{
  "d_model": 64,
  "rope_fraction": 1.0,
  "qk_norm": true,
  "tie_embeddings": false,
  "init_std_o": 0.0,
  "lr": 0.00641,
  "lr_head": 0.011,
  "seq_len": 1024
}
Each number is 500 + 25 x the weight over its row's rms, rounded and kept within 0 to 999. Layers, rows and columns count from 0. Numbers have three digits each. The size before them is the row's rms in percent of the matrix's.

# layer 3 MLP down (transposed), 256x64, rms 0.178, rows 4-53, columns 0-63
091:522496501525497489512488482488539510519541516482482509476504496486482497498482537437511494479487504540482456475448484505492496520447547504491513469518475476522514508487497510521560465548536489
096:476465457514502457514504478474482507523534446487489477464473501483506523486468498460559523478508492535498514507493490503460483539535501473516498505491490500462479497517474456470505526537496541
104:504505467513554537446500485528528538474476491507501459495519489500496488479509533510494437519523498475516506493485452472468542515494465537489545483477479514511468506490511500484457471516499496
100:484504529456488504470521499472501520493491513555513499470539490483518475501489487475452527492503518497499489525523477490463482484537449566481492518458539513515472513544466500488506513469494527
103:483493502519459492502473490521517520489467481496499487476498568536497485479502492498442502472492533549496494498490546496504526501496556516520531491495474521506527502488443518519492443515489463
109:488516529480515506510484538492560449530492518472513553481482503505493489516519510474524503513479502543493494504513517467494491525506564530478501484489528455485460522528527516485500515457489454
098:571538500481498515488467519486482450506483494475470501514495501475465522561506502507491520490498491519498488480475470461498542501490543485510471482532503480482466523497481481533529448509499465
117:453510494496482547506491478517523507509485496514468481486498477458516472486490571466549522476493483536487487537521494476513482505503488560514523505489466475487485533519480486482506497468449518
113:512478491476496443517553483468528502534459507515486535489525518495493500488509520519527524458506525434505536526544509511491487473513500527474537501493516508499490509497533444470474524504511485
106:483519467520500490525471491492493509485554500499496481465520459518531494494523507504508500533504501521509509562442507561497509514508491506460516512511457454478493504467538527492496549516476531
095:476521476474502464468469482478560487504487512522485474484463499512525543462488484512475518512486513483530531526527527503466497506470468545472452490510504496503529488471512466459497533487502541
099:537495507478476512534512525510510507521503531453483476522471499495533501464486485503507489535494489525455486484519491498502477497489464530512527494587456506524448511520492472534463520510486516
108:511493481479464523493494511471514482509503485518505441465468519516506508488489484477526488484463501504490528527534470525514497429508457476523502499472471474535507503505520485458459514458451521
098:500532513491538495514474539501501510503466548492524506516548521482511485520518487541436500505459507510494535482526505483500504474494491445475519456506548481492508520557497493499522468492515529
093:513562475539444484504520470470530506472500488499487503502480480533509533465488484510535533502500498513525518518502481506461498458516518516496434521503448539494456500508496502469478515507502488
108:486461566464517531506478491475535500545505528509486502544507524470456510500497542511499513484511501503491499504502557493491532518489463479515473535507468486504448471515444502506485518501510505
097:515496506500485504503512542462501463529501489488495460471447514504506463492464501450504479503549499541496498516529506460519508499496540463507453522500517509501490509471462511561509526521474470
090:479502482533540533482534555516522470501486488500535476510508493518507557508524494501483501524503488477516489474480509474492531583516521488519516521492551483497535525503463518518519468513510518
082:507484492476500551478503511437518506507512500505469493479481520467500501492517509503523502508485546485461523492493489484517462501486538556507513494476542515490499474467437492450512548489461506
097:499553546497518509502498479515500481503472526485532521483500513478494500487500512534448533539493518535468512469477545469471530506530491552470469511509491501523449517523534496467505503517531515
111:496490515475491506426497501487508479535455508487526525535535464481519501486483480535484532527519458513475492527496521468478520504501471552456510522475528528497486478488473489510486491446489493
098:487484484448495536504478470500476497528471463516475458471461472495523522497460461491535510510499490509543503509518490509537478480494519527496496471489508516503476516495477497450546468481444531
114:534522480487471522519482522521475565460547465527490450482516530494480519493493470517497476507520494500496517493522496473514527537519523454488503514470535504503452484460544492488474524495502515
124:470458474508476532491495457506475466529509551512530560486507525489525482540480525528530511507510474498540532498504496530509542491471519534499485502532501516515482529503524548512467506503480524
102:483488493500484533516506531490491513487479511513481516515495459525479543520469496515507476441478500533485497474545447508545491525495547467468521475527470500466537480479529507498536464501478511
101:514472518509499480483529533559490504497492479508502485529495451464506511511500475474537559491492530455489434512478482512512493519507504530477536493498476535516467517520469546537497495498495514
113:480477522502491492512492512509522516514439563493530524519510473506483538488542537511510501553506532533540504508516565496482478513477516485512516511493526478502497473505477470550508487482536490
096:505505486457471530527499510484543493518546529475498470529461549513477507514512518515535483480526494485520505502467482510521490527493517463500510510494531499490446513488494512540560465554497511
094:508499491499506517498516512461532526481499480494514485488471493524472530493498489493464490497503531459482479460562486476453482563531446503507522536503490520526489493507488519451466479482472533
095:537512513521521504508521477528565494504500523526514494438474486495434501481511519478524509460501514515472531504492503466478526505486553475507498487507460518458522514475545502509469496517500490
099:496547490548493495498514518513560486462543464527508519533467498577527516517468521480474516494493517511458501498518516489501486473508466527491518550468490475511497496514474494509502471520509505
097:512486465533497505520547474469570486546532503505478444468475502466493537484506499504500496519499479550501493487506462483474517493501553500504534486494507502485486486474532491522541502500539490
102:488504527496510554457519501471553523492485527482469470532509461459468485523500502470460507510489469453478461517506529523482500496506484504512532484497516497505514482485459467497524481454500543
109:521500491498515488452515491516541472523499485486499473473495487489474526464515497533509510488465485477488520466429474490501503515508476499489506477496525509495494554520539520546538557509448506
092:494502526447491527481491475474491468510478496505536496491499475523515456537508512481509458534477567461513489468476472515504500481546481472505504491474471490513509478463472473526469471498482465
101:497457462472535540523501484511516490538553531474494501516476444510509507461496490524505474505527502510506459514474458493470496533539489533506513518523516528491497471479475530523496470539525486
098:521507522509480490516502523525499511473508510459535521521490473435474537486530509498535445473475508509532511529531511514532487535522466520477514524503467495528497497510514513531474442489485460
100:495481487495485552534514489475500520516519540487505480476499504508503507529483504501512485465524479496468495492529542515504496506497525633504463499499495485497485495502483464498511488518511498
088:502511486529526493496493488471516450549512550468482527465449510523481504494530483524525462492500514513469490487471545489510511506561511494496468524473492542507510465475507498498529518515534529
087:495497475500477482513504470513516516500489549502510444508487500479525524473514512523489493448506500513491471528492498472536520431471495475488493507473507482489500512482413515485450520480475513
085:514521436568481484471511510512549547472518527496491485502496483472502496474479529521509480503520493499473491527505502515448548509516478509499521498490482446461499494532517482543493526520511499
097:526480508471498482492532504530516506510472558468463521523434492499497501523454494502532511462520497524479461535470470522494483529482519478486507479511464517477450507529485468514499498531506527
090:533536523520513435529491474518523527486486440508481492494491506458502513490495505531471511544497514498459510478527498467501496504528500539454482484522478479539552517530476503494522485525502519
101:489514533474508489513496507542494498465489474491502517476494496483529513518487504545477507522498497525469484499523539504506476462493509442508536536519505509443551474490563494512518466511541535
093:482499494494453549527469529449522511502526488489480539550509502512521516516491519520510502491503493489448542466531498506524518526511537512499496518530483459470533519546532487484522460503504521
122:505510521501498499515498493453531487521494499476494509498467572503508484481503520503476517554474513484532458508479446493466518508470524546460484508490503504499465556528501503531526481514489460
108:493474510565530489484512504496508530522522510484484495465500501450539509483495525522487536468478492516496457497466492533478475554467494475499478469500530501506522497505444527501552471520514506
089:484499484438500478503510500458462518491502497506510461512473516488544479494494474481508499488438502521477524497552526518505516491491488493523490525469555511545493494523477495444452475503483516
100:482498494519499510549473498478492487523485524471491480477462484484509482498494512533501478518470518465467523510485529509489538525490462487465570469471541477439483511485499500470497518540505467
101:525476487539511507484511512534535533532520550485528515451472506515491538447492509530510467508499488511544513508478511494479450469518439477494475511503512526523462496501497505483527509532499519
# layer 3 MLP up, 256x64, rms 0.191, rows 5-54, columns 0-63
099:472539529499483497520514518556476518527504481520459536493499458496506484505540476554487487518501548484505496499476506517491482503465537485505473508491454508514459451447515512505481480474482514
099:483518551477547499465470473527509461518497527504489523515504469515507486505505526503457534490560519522505504495508441476497500513493532486504466501479524499466467496486529535523531514550516479
100:510489496538542503527466558485494507496488488438468529561496461524485471515489513478466546528501501490532493502500509530518473541536524485487476478504476500469477506487504530503526519526492505
100:510455539488486523488476488496461472436492521479522487500495508528475516485484462493458496500509518474505500493513497457531526524469519466523470506493500513497451443516528478533530473479477525
112:503525526524494466475470535519474533474477516465472503543525493518435542491457510494500552498475516500531534506527485508520486527500476499519486456480455490487498455527520514500490492509489508
099:516495510530508476540485514502493490510511476518471494519503535547487512514496511489437521505517541477525539531513486476485514491487500490523502431497481511551476513549502507527538509521448476
120:504487504502508475481487498487485520502503493476501523529525473564526506483468489504506498488552486522481487518479485477484512498484491499499456437448482562491466506522525577497495514512503485
120:506468523457499468478514521485500470472522440552452512503468481527502530529492495516517523513523493504521510473503502500507485494507523462508488506505456533479474481460547507516498438527512483
106:482531510541512525472497513500462484462501479465474521554532527542473495543499504473514513490466528457543494521476490506532529516482506491535510489501495514546455509514489502548483487483485493
097:472499504557514508490469469533512470496492484460497494476490529530476501548532497546467548503537471528506484494538491477515512527499509458509502512450514539515454514491518504513497484469512480
100:506520488546513488509477502539480503498513511480506498548467524508467465521502515485457511485478497469507523537500499497525496567551488486504540464506450517498465490477558505531503472501511501
107:483477489458499486479532455501496469471499491465525518502504520518446512533499514500496522510512509536526542508447454460474481523518532482509472494499481546502458499469512507524489532546505491
104:514473484478488510493517522506497504463516501514461502507447463522503477474520495469517533494497517501567522529494473556489506517464502530525460511490506542534479510437480495526477526515508505
088:445477521451470510523496463519505513533500457502497527504497504491481489560522472474532515543486485480545491500516504476493470494543491456528522512461484505517456528500517486507493529510509527
109:477530549474491481493523534533525448537515528470503525528516504535466521487456529478501509517549525529527527489482502482505504513479466484500455463497480486473463490484520526512529497496522494
092:512493504513485460495460489545482483467493479513493555510519505512496505544492464489472511439491528514517533509496533464493495513507527464532501502521461483535485488459541538526474474513528504
084:491490542472485500497518486546504458540537464485444485510506463517516491498491492504488510480478538537470534522500513496546520507504493492496481463507486549535487512500472497511494553479448519
088:494516496538552462483507480528504482497530530493499519523505493509468522536515481493507473497480514533548494519440501452499524526471494466494495480477486492484466461454533526492443491500506491
097:497525514500526518527528523496463468530461490487507521490480520533473484529550512513483543517495507472508521524501508538502525538502469494531519517514454562496467525495567493503496490526511486
115:500509503500513484511451513535483477498506461521510509522485520519513471549469505452475517491522518515515469471539481458517500544485548486512465479504500500470480460517511567525517475518522499
096:515502462526495448502517511532504501452531502482496524534496511494505493514512543505482518489481513541490525535492522486533492541486492490473509442503443504521447526525511500501451539483488488
112:504510514544537497516471527524467458498501492529486496516518499513514527492461535490480543511519517546558528526534503495515520495467492493495470484497490527469489491487538489554549498543512498
116:509499526546516506500474491510501500476480491481518527567501505474500493522452528465490509495497539484480530456512473509537519541499530450514502483466522526474461503510527488483504476513477554
103:491485501490503522490552521504464525545483512511479518513534495511502472518446468476519523543490482527546503494492482527551488545479511505503496447488521512525493447476518512500464510493462500
101:490482476511545500509522507499496487519493504484501538523525502468449514492474464515465492495557468466495514453455485525527512541468525478506512472487488499528480437511532494507522536512490486
120:515464499512485489503479461525493488476495492477481522518469519545524523519523501490523505519492547529504535505492494495487449521461502449511505493500488503531463466504562565534494484494468518
095:471539490506516474509491532507477495504471468518456503544511524474480473481495496495485535540499485470526548479525531536504528534519440522510499468485511523490480504473471488533472543475492510
099:473469549519539511492483469520508461526494476449499527515536468501469520503495529499491533538513475556520495492507493514502503515510564471489477484498521502508471521542525525499498515460499532
091:443475492480515497522527528471473484534565501525473524537535512496516495548519493516478510520490531500510474525488486488507467509527529502556529487511525464532504513523490524492521481478520465
105:496482503527511520481495512497518481453512480473491548518523503476497477472437502478474534541512492539487501443519487482493485534508545492504503493481446531490462493470487544500484507515503541
098:491471527509470491477498537485478499505517484529485481522481508508495450506487500501492543512487496530527485509489511513540454511541517489506508474460525551455469471469513543567499465484501490
103:502496539489527468484463527499511475472560513473493519516521520486499517467474505466479523500518524532497557451490467480488493523473547468507499467512479519464482493524505510522543474519526490
106:502522550510531526509508503472489507490492484467509530530528497501480500441501501523480485498559470470492492512489505521481508525460527488501477444450477499485499470543520528559511523513511485
091:510469491533514481439510519503449463468525484485501512527479538512468502463512491504477522504483515507492560502460517521516531518506505526523506468498499540474491507460479510501487539509515560
104:497487502536525482508474488501509524541518492477492503575495533522485477505521498531442542496502518483565536527541502492525502512517502484486497478431488532519503471496495511500507527496490499
104:486499529464511479468498520466434500506540462473477541517553517478491509547489452503474511525509507528495524508484511455540527524519526525483516494513497530533487491467486502499520507505516522
094:471479549462514497494447516478506533529497520506461520506522513518498487548464459546520513531491546486526519534545491500513492509522492528543498479507476535522501466501513519494530484509476512
088:439505536477539537515525474498479472490468527533517532513525514538527522517479469504513496487500531508483479485525485490508513512523520482502492487428517526499494472459479541531536487506472499
084:491479503507528499531464499522495502490487503507459475509516497496466500555521488502506468482542443520525520448463447471530506530459520493506487488495488512512491500483497521542562488525514516
087:463497553464524519518492511448456505508537461485513497514456510502509478509486444474517530481464517514506478479480501517525473505518522515522487477478496554496490484443481497491493495499463474
099:474490505456517488508517520478424495495505456517501525505494490573522479537502470511513529516475454513548523500504481502543475503522487497505503488462540487479493478519504527530476476506499496
091:449472500549523528494547478512473496473529481509528506485490491503499482515541461500525535465506486490543461517478503494515515502483491488528494514456460546478491482451514488525480519463476506
098:455467501499525490475489498505471450467536454492493524494501531513466542453493512490481524524557522491477496466490489510453498509521471495537501505485533501507509469539531525509539495524489511
097:463500537475557518520495500491492513541503492538499476514505496536462493494481477467513528536492491504541492533528521505512476491479533513530450499475500512529486482477498506495449545482448527
120:483466542513496484468478521550505534508525491524479528506485515507501483518506486493466500505480494507489529459493459481503517554461506520479469479505539514471432465499529517508452501515507533
108:506476503490482498497493476528455467469494481474447504522491528516473516503497520499506532482526532532488522497435482511488513497502513442537520452506469513499496500445529487516482532503485546
086:519528496542514505488508521570490534475497478504487486482512493506471483472502504528539486483531494511525530468536494471506484535435531476486493502496474494475481473502536534559471495501490525
100:464482539457530506511485480512502469476480512486493511507535464511505540516485449483511506543498505514503503462501499480462461538484481527491509455473507487504455474464536512495526500557523515
104:510475527553514501471489520528502516523529507517488510527459545524509536539535477520476513451537533487510499510514473495494538523482500476524505500461446510473489453501483509540486476490512490
095:495492542489513489495488461510465463520508475505497500499504550471485530508449523482431508495488504476493538476494474558489530513496525468508508464497490522529483515515495544508497507548470524